{
  "n_layer": 18,
  "d_model": 160,
  "n_head": 2,
  "n_kv_head": 1,
  "head_dim": 64,
  "d_mlp": 192,
  "vocab_size": 8192,
  "activation": "swiglu",
  "norm": "rmsnorm",
  "norm_place": "pre",
  "norm_eps": 1e-05,
  "positions": "rope",
  "rope_base": 10000.0,
  "rope_fraction": 1.0,
  "qk_norm": true,
  "attn_scale": 0.125,
  "bias": "none",
  "tie_embeddings": false,
  "parallel_block": false,
  "init": "uniform",
  "init_std_qkv": 0.034,
  "init_std_o": 0.00634,
  "init_std_up": 0.034,
  "init_std_down": 0.00518,
  "init_out_by_depth": true,
  "optimizer": "adamw",
  "lr": 0.00241,
  "beta1": 0.9,
  "beta2": 0.98,
  "weight_decay": 0.085,
  "lr_head": 0.00579,
  "grad_clip": 0.5,
  "warmup_steps": 591,
  "schedule": "wsd",
  "decay_fraction": 0.592,
  "decay_shape": "linear",
  "final_lr_fraction": 0.0,
  "batch_tokens": 16384,
  "seq_len": 256,
  "doc_mask": false,
  "train_tokens": 199000000,
  "steps": 12146,
  "dataset": "wikipedia_en"
}
Each number is 500 + 25 x the weight over its row's rms, rounded and kept within 0 to 999. Layers, rows and columns count from 0. Numbers have three digits each. The size before them is the row's rms in percent of the matrix's.

# layer 5 MLP down (transposed), 192x160, rms 0.15, rows 142-191, columns 40-79
101:507454489493543491477452512516455539503542481497520471494518475524439533477519495485480530522490491459498518500498481495
103:483513477524472514563534495488519447493499477525487486502481461483496492469503535489491480493501482524496541575491495504
100:497485535503477449503481518490526457520535484483546496504476513518473489502545485495472465434516521502495461523482478483
097:445446491480510487478499536459497494505517490543520466464511520468462504438532500499479501482493505530512505508484524500
100:503511498481527486521510483530502514505552490501493556517507497519477510504519516546533544563485498510452520559520519481
101:437548459520524490523515524507475503520483453490527504521538488485531508544512474497490514456498475509516495508477479528
101:461504499499498499491423483479558502473462532474529475525508501475484495530544440496578522566524511501481493541460521493
101:473461516487491515523483483489510527455505508465511504528464492517518455498513500487515500501485497539506516549496497529
103:522510454502535484503486511450501500469515495496518493529506505472473529517474514510495510482496520458498532485499503480
103:533491503502514476535478560494498557491493514476472545465444513496483481523480529531513502474476519489447479529486505484
104:483501497524506517503487488459535460553488491492503477538487543531528481512476476515496490510494503477531499507514498502
100:518528548482521477512480512489504464512492461449490498462507509505494493529532497515499488502457463525489498495503501469
107:499471540547484486500491467489497495514526505520519493485453521516476478443520499472527472481508515526493493492509489511
100:535519483460571468559467507475506533482453493523521504480463488477489469516568518521498449509492484481514508481483505520
095:517497502465541542527531532546496480477493461543500544530538461500526523486511486494510466531507500498534482487486542503
103:509486488534509482505561473502500471506490478493463535514475496484502483521541519519505512519487514555480510471498502492
101:488483491459502508521483493520493510519505514493475505518477503539544524533507491486487490517469510538509474469494498538
096:465516494465542531518527505513514505516469525522521477484494509519514530507527474501539527502500448452511522449540536497
100:530506485466518512496528475513547479511501488512520489475448464508502545496483483524457476530506472510517476504496501511
097:476502482503540489466498505521524521514488555469506504472483503522478549525437462470502440506533505497538496502486489480
099:526511515491518545544486486501495476498509500477515493496485513478536512509552501485483527501508514488468525497525499498
095:448509469504452504499510523493498495499445535522467476505517523477527521500513478540490519487519516483461524495541508476
104:485479489492528510493513489508529472493484492543527494493513478490520519512507551497492508538494504494481523510515514532
096:506451459476504541504493477496479495513527484473488527502534469474459495458524515474496500498520486441497528477467491552
097:523472477503439499496515522512509498554461498474532511530483517457502491515487534481511497495486511501515528509530512556
103:481487542499521484454503505507468513550550482523505467487514513504478520538483503510520550486512495467524503524511533487
104:505484538477494541559496515493475530508495492504495517499500510512494492538432545495486496533514482531521529474518488507
100:470477454546510473507512536498514486522520528523480510526494456501509512509489503513521507487533471467456481528524498486
101:514492518521507476519469501482499552519508491504509469503503490538476489457517475504475491445450464543515532512491539506
100:483473517513484489482532496508489534496494513510508461500496545484508481489461492473504510526483483475480523456490503526
101:537504495458519507478475507497503504506510510502476510505486483499491532468526502519457480516480501468505479514464478519
098:488525537494495483500526530502480484498483488518503511508502506557503538531562540497520509533474527490484514503480469506
101:508499445523517506485505481537488478510526506494507518510502474544529500489479484463506505526502498503519535513562480516
102:509543501492474479478521525495480455508518494529488521521490532485493523474520460496511489571499514506540493501534532504
098:505523460494564461513487471492519463515492476537490473490484557505470511506506542509478535491480537506520497550513472536
106:518535484499493443527492482516542522491506507490479539519508520479514498504455487519499509516534458505489449477522478488
100:501486540507523488500498486523490476530458487555537529539538526492493494487476515503485505541530471459486519535482492525
107:506492458510517512464516488519494501489494476519488435544532453466449498487487501503508501475484482471512498498504477523
101:517515522489495503509470486512523439504495525453452514479463490502501513497517534532460515506505492513459499523502507491
097:544467509490523497480525506504536503458524532508494522499479525507518555484497524497500504509492478525499509512529501501
099:516507491504524511563504528508515504471528458539490475524519490474508535509534532506437470529494509489497553486519539501
101:469499482486443500484512483525465498530541516497505510496465512482484516472431496478471502506495515526533514488467506530
102:518488465475500517535495513530488497484534498506471499519476478488465494531533513481463494480484496490500485522465493497
102:532528458464458537495532473448526536526520475463519477536532502458490513533500482474519506484531455457477493502480483483
101:490490520459518470484480532513489466512519532466518543514500513498546510521476459503495471515515512472483538515513509528
097:479460493478501497459519554530515481532508488489514472514487465468464480497514513445514508497502494498488491479518482502
096:496483493511525503485535496532504494468485528524506491462518501519489508488476468483495457524509461497534485488502501494
100:508500476558514485507490510537473498492514510446531504442503551504536494519486545445532508512516472535526464464509487511
095:511504498500479526495525511502520500492504510519439520499487477516497531472522471536484472480481499495486502549463508482
101:515530493502512486511539568512479560474541515463542551493506453513513483485467457448466507482478495522523526494506517516
# layer 5 MLP gate, 192x160, rms 0.153, rows 143-191, columns 40-79
103:442498525510523508467493530476512544467512468501455499480518535490518504527473529495537539456500457488466479470513548493
105:520502507490509496491439530491522476487490509502487490499493496489548499523523522521530513492490503508494466482521556483
095:528492526537500517473504527466487454470477554477453520468504529486512477529541511524495528507497492539472523487495532510
102:501507538556502461478503530493472511492481497519479473525549531505523476521483529549552495480451497492487523499513490435
102:520542552517479460470506485496515549495537508485559485498524487523491497504526499509519466538499450519493506453510497507
101:531495499475482452530478499504535483473508501481498468487523473503520493492529536493501525533516437438472510517500478503
097:475490516464507517539484543494480535471483526548475508512509484563524530513512478494515500486550510516465536468476466517
103:511501497505506478433536492530580479507513497464512504488515492473512482524510489477508486470472476467475500502543535505
103:552505490504477520470522532519482512493453531534493500484486494484515510555528470467500532489492500522497493468493503480
101:549523560505458496509482494504495483492519497510518488508526500492491470488486491473519474451490497514530533457495517512
105:525458504506456480469496525454471550467449505513479480473517528450501523521483483514556514518481461540513524456476542492
110:557555488504494517532488509537451457497485502487504486468492495512507504508536502496560508521480497498545519487532459489
093:539527466544533540487489512507509558482486469506486510522546508521520456509497486492522559511509527503494536492544472498
100:504515522508503517487500516462515563473493513496469548529513496522472465534524524557488524498464523492519470506513505471
099:505549553511546476497483489502517483453487485505518519514556479465535482516540515532521486507465478503495496486507507469
102:501474499524469521498474515521497516504515480501506490503480514490516511501491488495490539572481476505485535491549515497
098:526560548516493511543508488509469505529536490495495510508531493490538477505569510471530496483514461478517512494560552502
108:498516514523478517497452530490453553484496485552515550544520462515518462475507492484514522490518507504474508526486461463
096:488505510528459500493484495493453512516549499541479522492520478526481499529510477505493492470493468514464554510479519470
103:533466493521483465487531490520489482520535523486456493514482526502517480489492511491475479584521468497498487470528506502
104:483537494516519479504522505545554527478507496441532511520484482504511469517488536548510477524446513482498497498538481457
103:545511522484534493500509554461491497495522490524429530524500499517472485489525458540526487487542540493522527473486505476
095:491484529538488526517502532517465509504483525535475517497476571527516483511506458494547486478484508518484455483515500484
099:467499472507520518503452498510486493465533482516461516492500513513499476493521492481478512497477501497478550510500544504
107:578542497462495485478451499494469491461485510472505506581532480449541509504503537504492515499482494478482496507460538506
098:547493529524500478536516498482494482499511512441568508519473526477455477514487498495516455479504501483522517451514484473
103:509511530499493454496461500485533493466468472512512486522495497491532486489524463514517508537477504474478541488468516478
098:544543542496532493478474500488492518492477494487494513515497459509512464475492558550557499504466516512528551519512477462
103:500531504480514501516504523479469461545502507460486483498529501465515488493496479504514532566457523502498502525543460513
096:531506536451526530503550482563513499505512489530499523498539529495484521491514484515493524486529471526527508453458495527
096:542537513450497493451522517503522467501532489505499486522491483533468480544536500557476502510474521520470486514483464504
100:534479521525476533481502546429494494510489533487503512479473531474506504502509486515485498473511485484513467543468508487
100:512483516485466509502497500501518483492521452488480529502568512527489472534481497516518490561475512483509528488511512511
107:528522523475508510499547528531503477492500493515485496503536511525483527498519504565507474519474514563484491492508494462
103:521465536494538512492514527495481480476496478480464515489512515464501454466504455497492458478464466544493494503498511488
101:496519506555548470426476520480503462496478527489448447526509514489526465517548469484460495526484547469516488485480530498
107:507490505525525453460471496508508518499533500462484520515481558471568492517525494533518543510529498508507507481542521502
102:534498529489479491527505516519475521509535498470500539557481478521494454496470495510491493488542476498497522497522545473
097:469518529523484485474476521491455497517508467502472476513505484501511470552503545473493520504541496499500518495471502486
098:505574480525524511527469541500547514516540461516481475483515482477528467511498498470513471524475537454503555496511529485
095:525502520505558432471477532501490530492487460485490485503513553497520472493496533467503473498502496530522531503498451474
103:550466497497515524497504500502499517499475504490463563495515517515522498490506485573473555495508470517509483479467528515
102:498477508483488496518514495516525512487527490487419485483501505507504459462521499460458490511534468511487491495514515504
095:509468515509483509514520496509494521504556532509507466527510534485476479506495470512542456482446482509539479458542473503
097:514507497476568505452472504522512532487462485543514499497536483510486478497508510530515510520470571504515537501475511507
095:471460465521484481503424496462493526473520505465523529490508503490447498518491538518495470456488513529476459507481513511
098:478511557513534458494502492504496484517497479485500472521521464510510494496509493501479514496480458498526500555504494449
096:510477522490486494530488511492510525428497524528528463466493485490505465502493508450499520535454490519488537479495517497
104:475493528493470503470503494535506547515505468511507486530496503480505536486497483487466499477502487497487492469482488511
# layer 5 MLP up, 192x160, rms 0.151, rows 143-191, columns 40-79
101:474498476503467494503529516536504499493503474465479484494477521481545536530477496495458491515468473499498537495519507498
100:504492510539494528524465534496478478542482462513486504540462479468464521464491490475530519523518539526501496481495490477
098:501480478515464539499512498475486503486479537472477450436526536489505501511507472489449532506455506505505488457468567512
102:507530462505472482531486476502535531520465467470508522424504551507520500489472524470554525532500544468517530514513537505
102:449527452526508525539504508513461516496479486503483496478525477505521451502524449471485517494488530526490512450523478490
104:487520502475520504457506483543543511522494485512521482509497508477531535516580527500530482476500496540502424474500499532
099:468515528525462477501490483476465478468474547519505486525514537475461480510528516476498551464494492461552503523515508472
102:491460516521472454472488507492534506501510488544543524492478534504481513548499522483523495502496505485516544503485473481
102:487497504512470525503474475492530476478495511506486482508517484512558519519487442493510499482467476436478532488534510511
107:534536461467468555488475491528500490518503511516503511473475509506525520462462509516478493499527473503501539519499499522
100:476491520516494510470504471479513498478442539545525492489497483514517529524471487494498532517541469526532519523494483490
107:537503505550498490521523506530514516457495487519484456479491489533486519472544511527470465511507534517514481527459463453
104:487486498484534490479513502505462465498475480498447505486519478457480480476555465487525506482485533544566445510485514519
094:514545517497502513497512500496494505517476471498449488475475530463546498520510507455515537500427523463520474562552460430
106:492511512487492509506513467514487492469502467511523516450500522468517484529497518499487502491455525513524500536498490537
102:521540501507535475544506486542499551460524478514471511500494482550509537526565498510526502528524481500501509528501516440
095:494490493505502460476481494472538464518501517470529486481513505492479511507482499517439555514492536530518520487508516460
097:485456536558493458512463499467501530451484477515525521507507502481504470465480538473553534504491471504477507543467515487
098:494515521488491510455469509469522489539528473497481540472508540470498525541458513463499535488484505488452541478515523501
099:515499507503515533505476499518537555488468516486475509483544484450496479507543508571534497476493530495527446491509493496
096:495450548522472530466521539518490520500490516499481483566501496511494469496514511507504480516511481505448444491509430493
100:518462527522514473500517520527492506541532524516501499448461519473523469478508478463483465469523521435512485495506526455
099:498498516484533501474521469548530518539529483478461489499482484508511501505533521506507466506546513530512498521483486513
095:476501500508510502495481491503496538522494475526488529523506488528484518496465536468537538477495487489532526533517506492
102:509482529524490512512501510492451512525542534482501489509480524509495514443492524529503501463519501542483541504526545508
102:557547507517475494501492524544502452517487499484487516523483485454528472498487539484497473479479509518519527554480517515
100:498537507499505484511486478526545500524463491524455509463492557473517465548512502517535492522479491515501458533484483484
099:555457509548449542477510527514536491517478460479473507468528497494495503509498454466539465463503490520487564490491503496
097:535461476538480496504492469492471495476474516483475499573525478468482505496447518516469515488492511499494514485503535503
101:487491486479550482543508502499508497463542486496478496466463496472493536504520472468476501538485522485489526505500544523
099:485516516463525485507544478484493538457505536490489484488493506509495523515501561509514520497478498568487480509472498466
103:513469513486474509534485524495505526511507515519473526483517482463486512459515487504473437468503497509527506509483516473
101:470511508481536512490508495491524504438490492517471503506542516489533466514488532504482507513510468552492527521477484506
103:501508490469506497497520487503501471494465480529483467481535541519502467494469466477498584512501548494543522506514499513
108:506477480490509494488500493482514481548486511499481514533524485515501523494473515471489460489471511557493519500533479478
100:528499493499465540503463478513551514519512485513515515461493499537488532469479466504486507518486514536467515508434517521
111:484485493504478530558520507529516478518489508519501555490516496499515499527468477496487495481495499448512521532505487517
099:497463468528503512496497501482509477484480471480481482489520488528469513513521565503500524515538516498534499484519485473
098:498515519557509510519515501560507518542500470491473507492499474503491455522559488476509478462520489525474554496481513467
102:497494497511504471469526484513510552481458518461531492543491497508490484552475493474512512470433502478489528549487478498
097:522518505475493503509514511533468500512437457486543497520490551530497507490485531491491487470556505479520521532468472442
103:487518508475508553512480497478503483489491531460510517503487452447519531517545459465530500537456487465516530468524522507
104:495488471505456532528515464480517550488490528536509545509485534508481519497488446483473489471530455493472493455467491468
100:503485531484509483523485522476484506493484558478488509496501505498487466570483525520487486499490462481515454543500449437
097:509531497490476534499490496487479488497470525500516475503526542517491482508525522529508534443543491460512493518479504503
096:516510494514504508504505494500522447490452485506483475489516485486527467490491501478494483475499507484504460487484502499
102:495473488531474507489509514506479488476494487485556489506515498488507529520492521467512492495514509549504531485520455530
093:493492502525528468482508520508490483477494467577487512483477509488525483512533525504459479481572524527481538492539487518
105:515539474479508533485533478499536493498514535527515503510529454486459545489528504506476506507522466534476492514507484494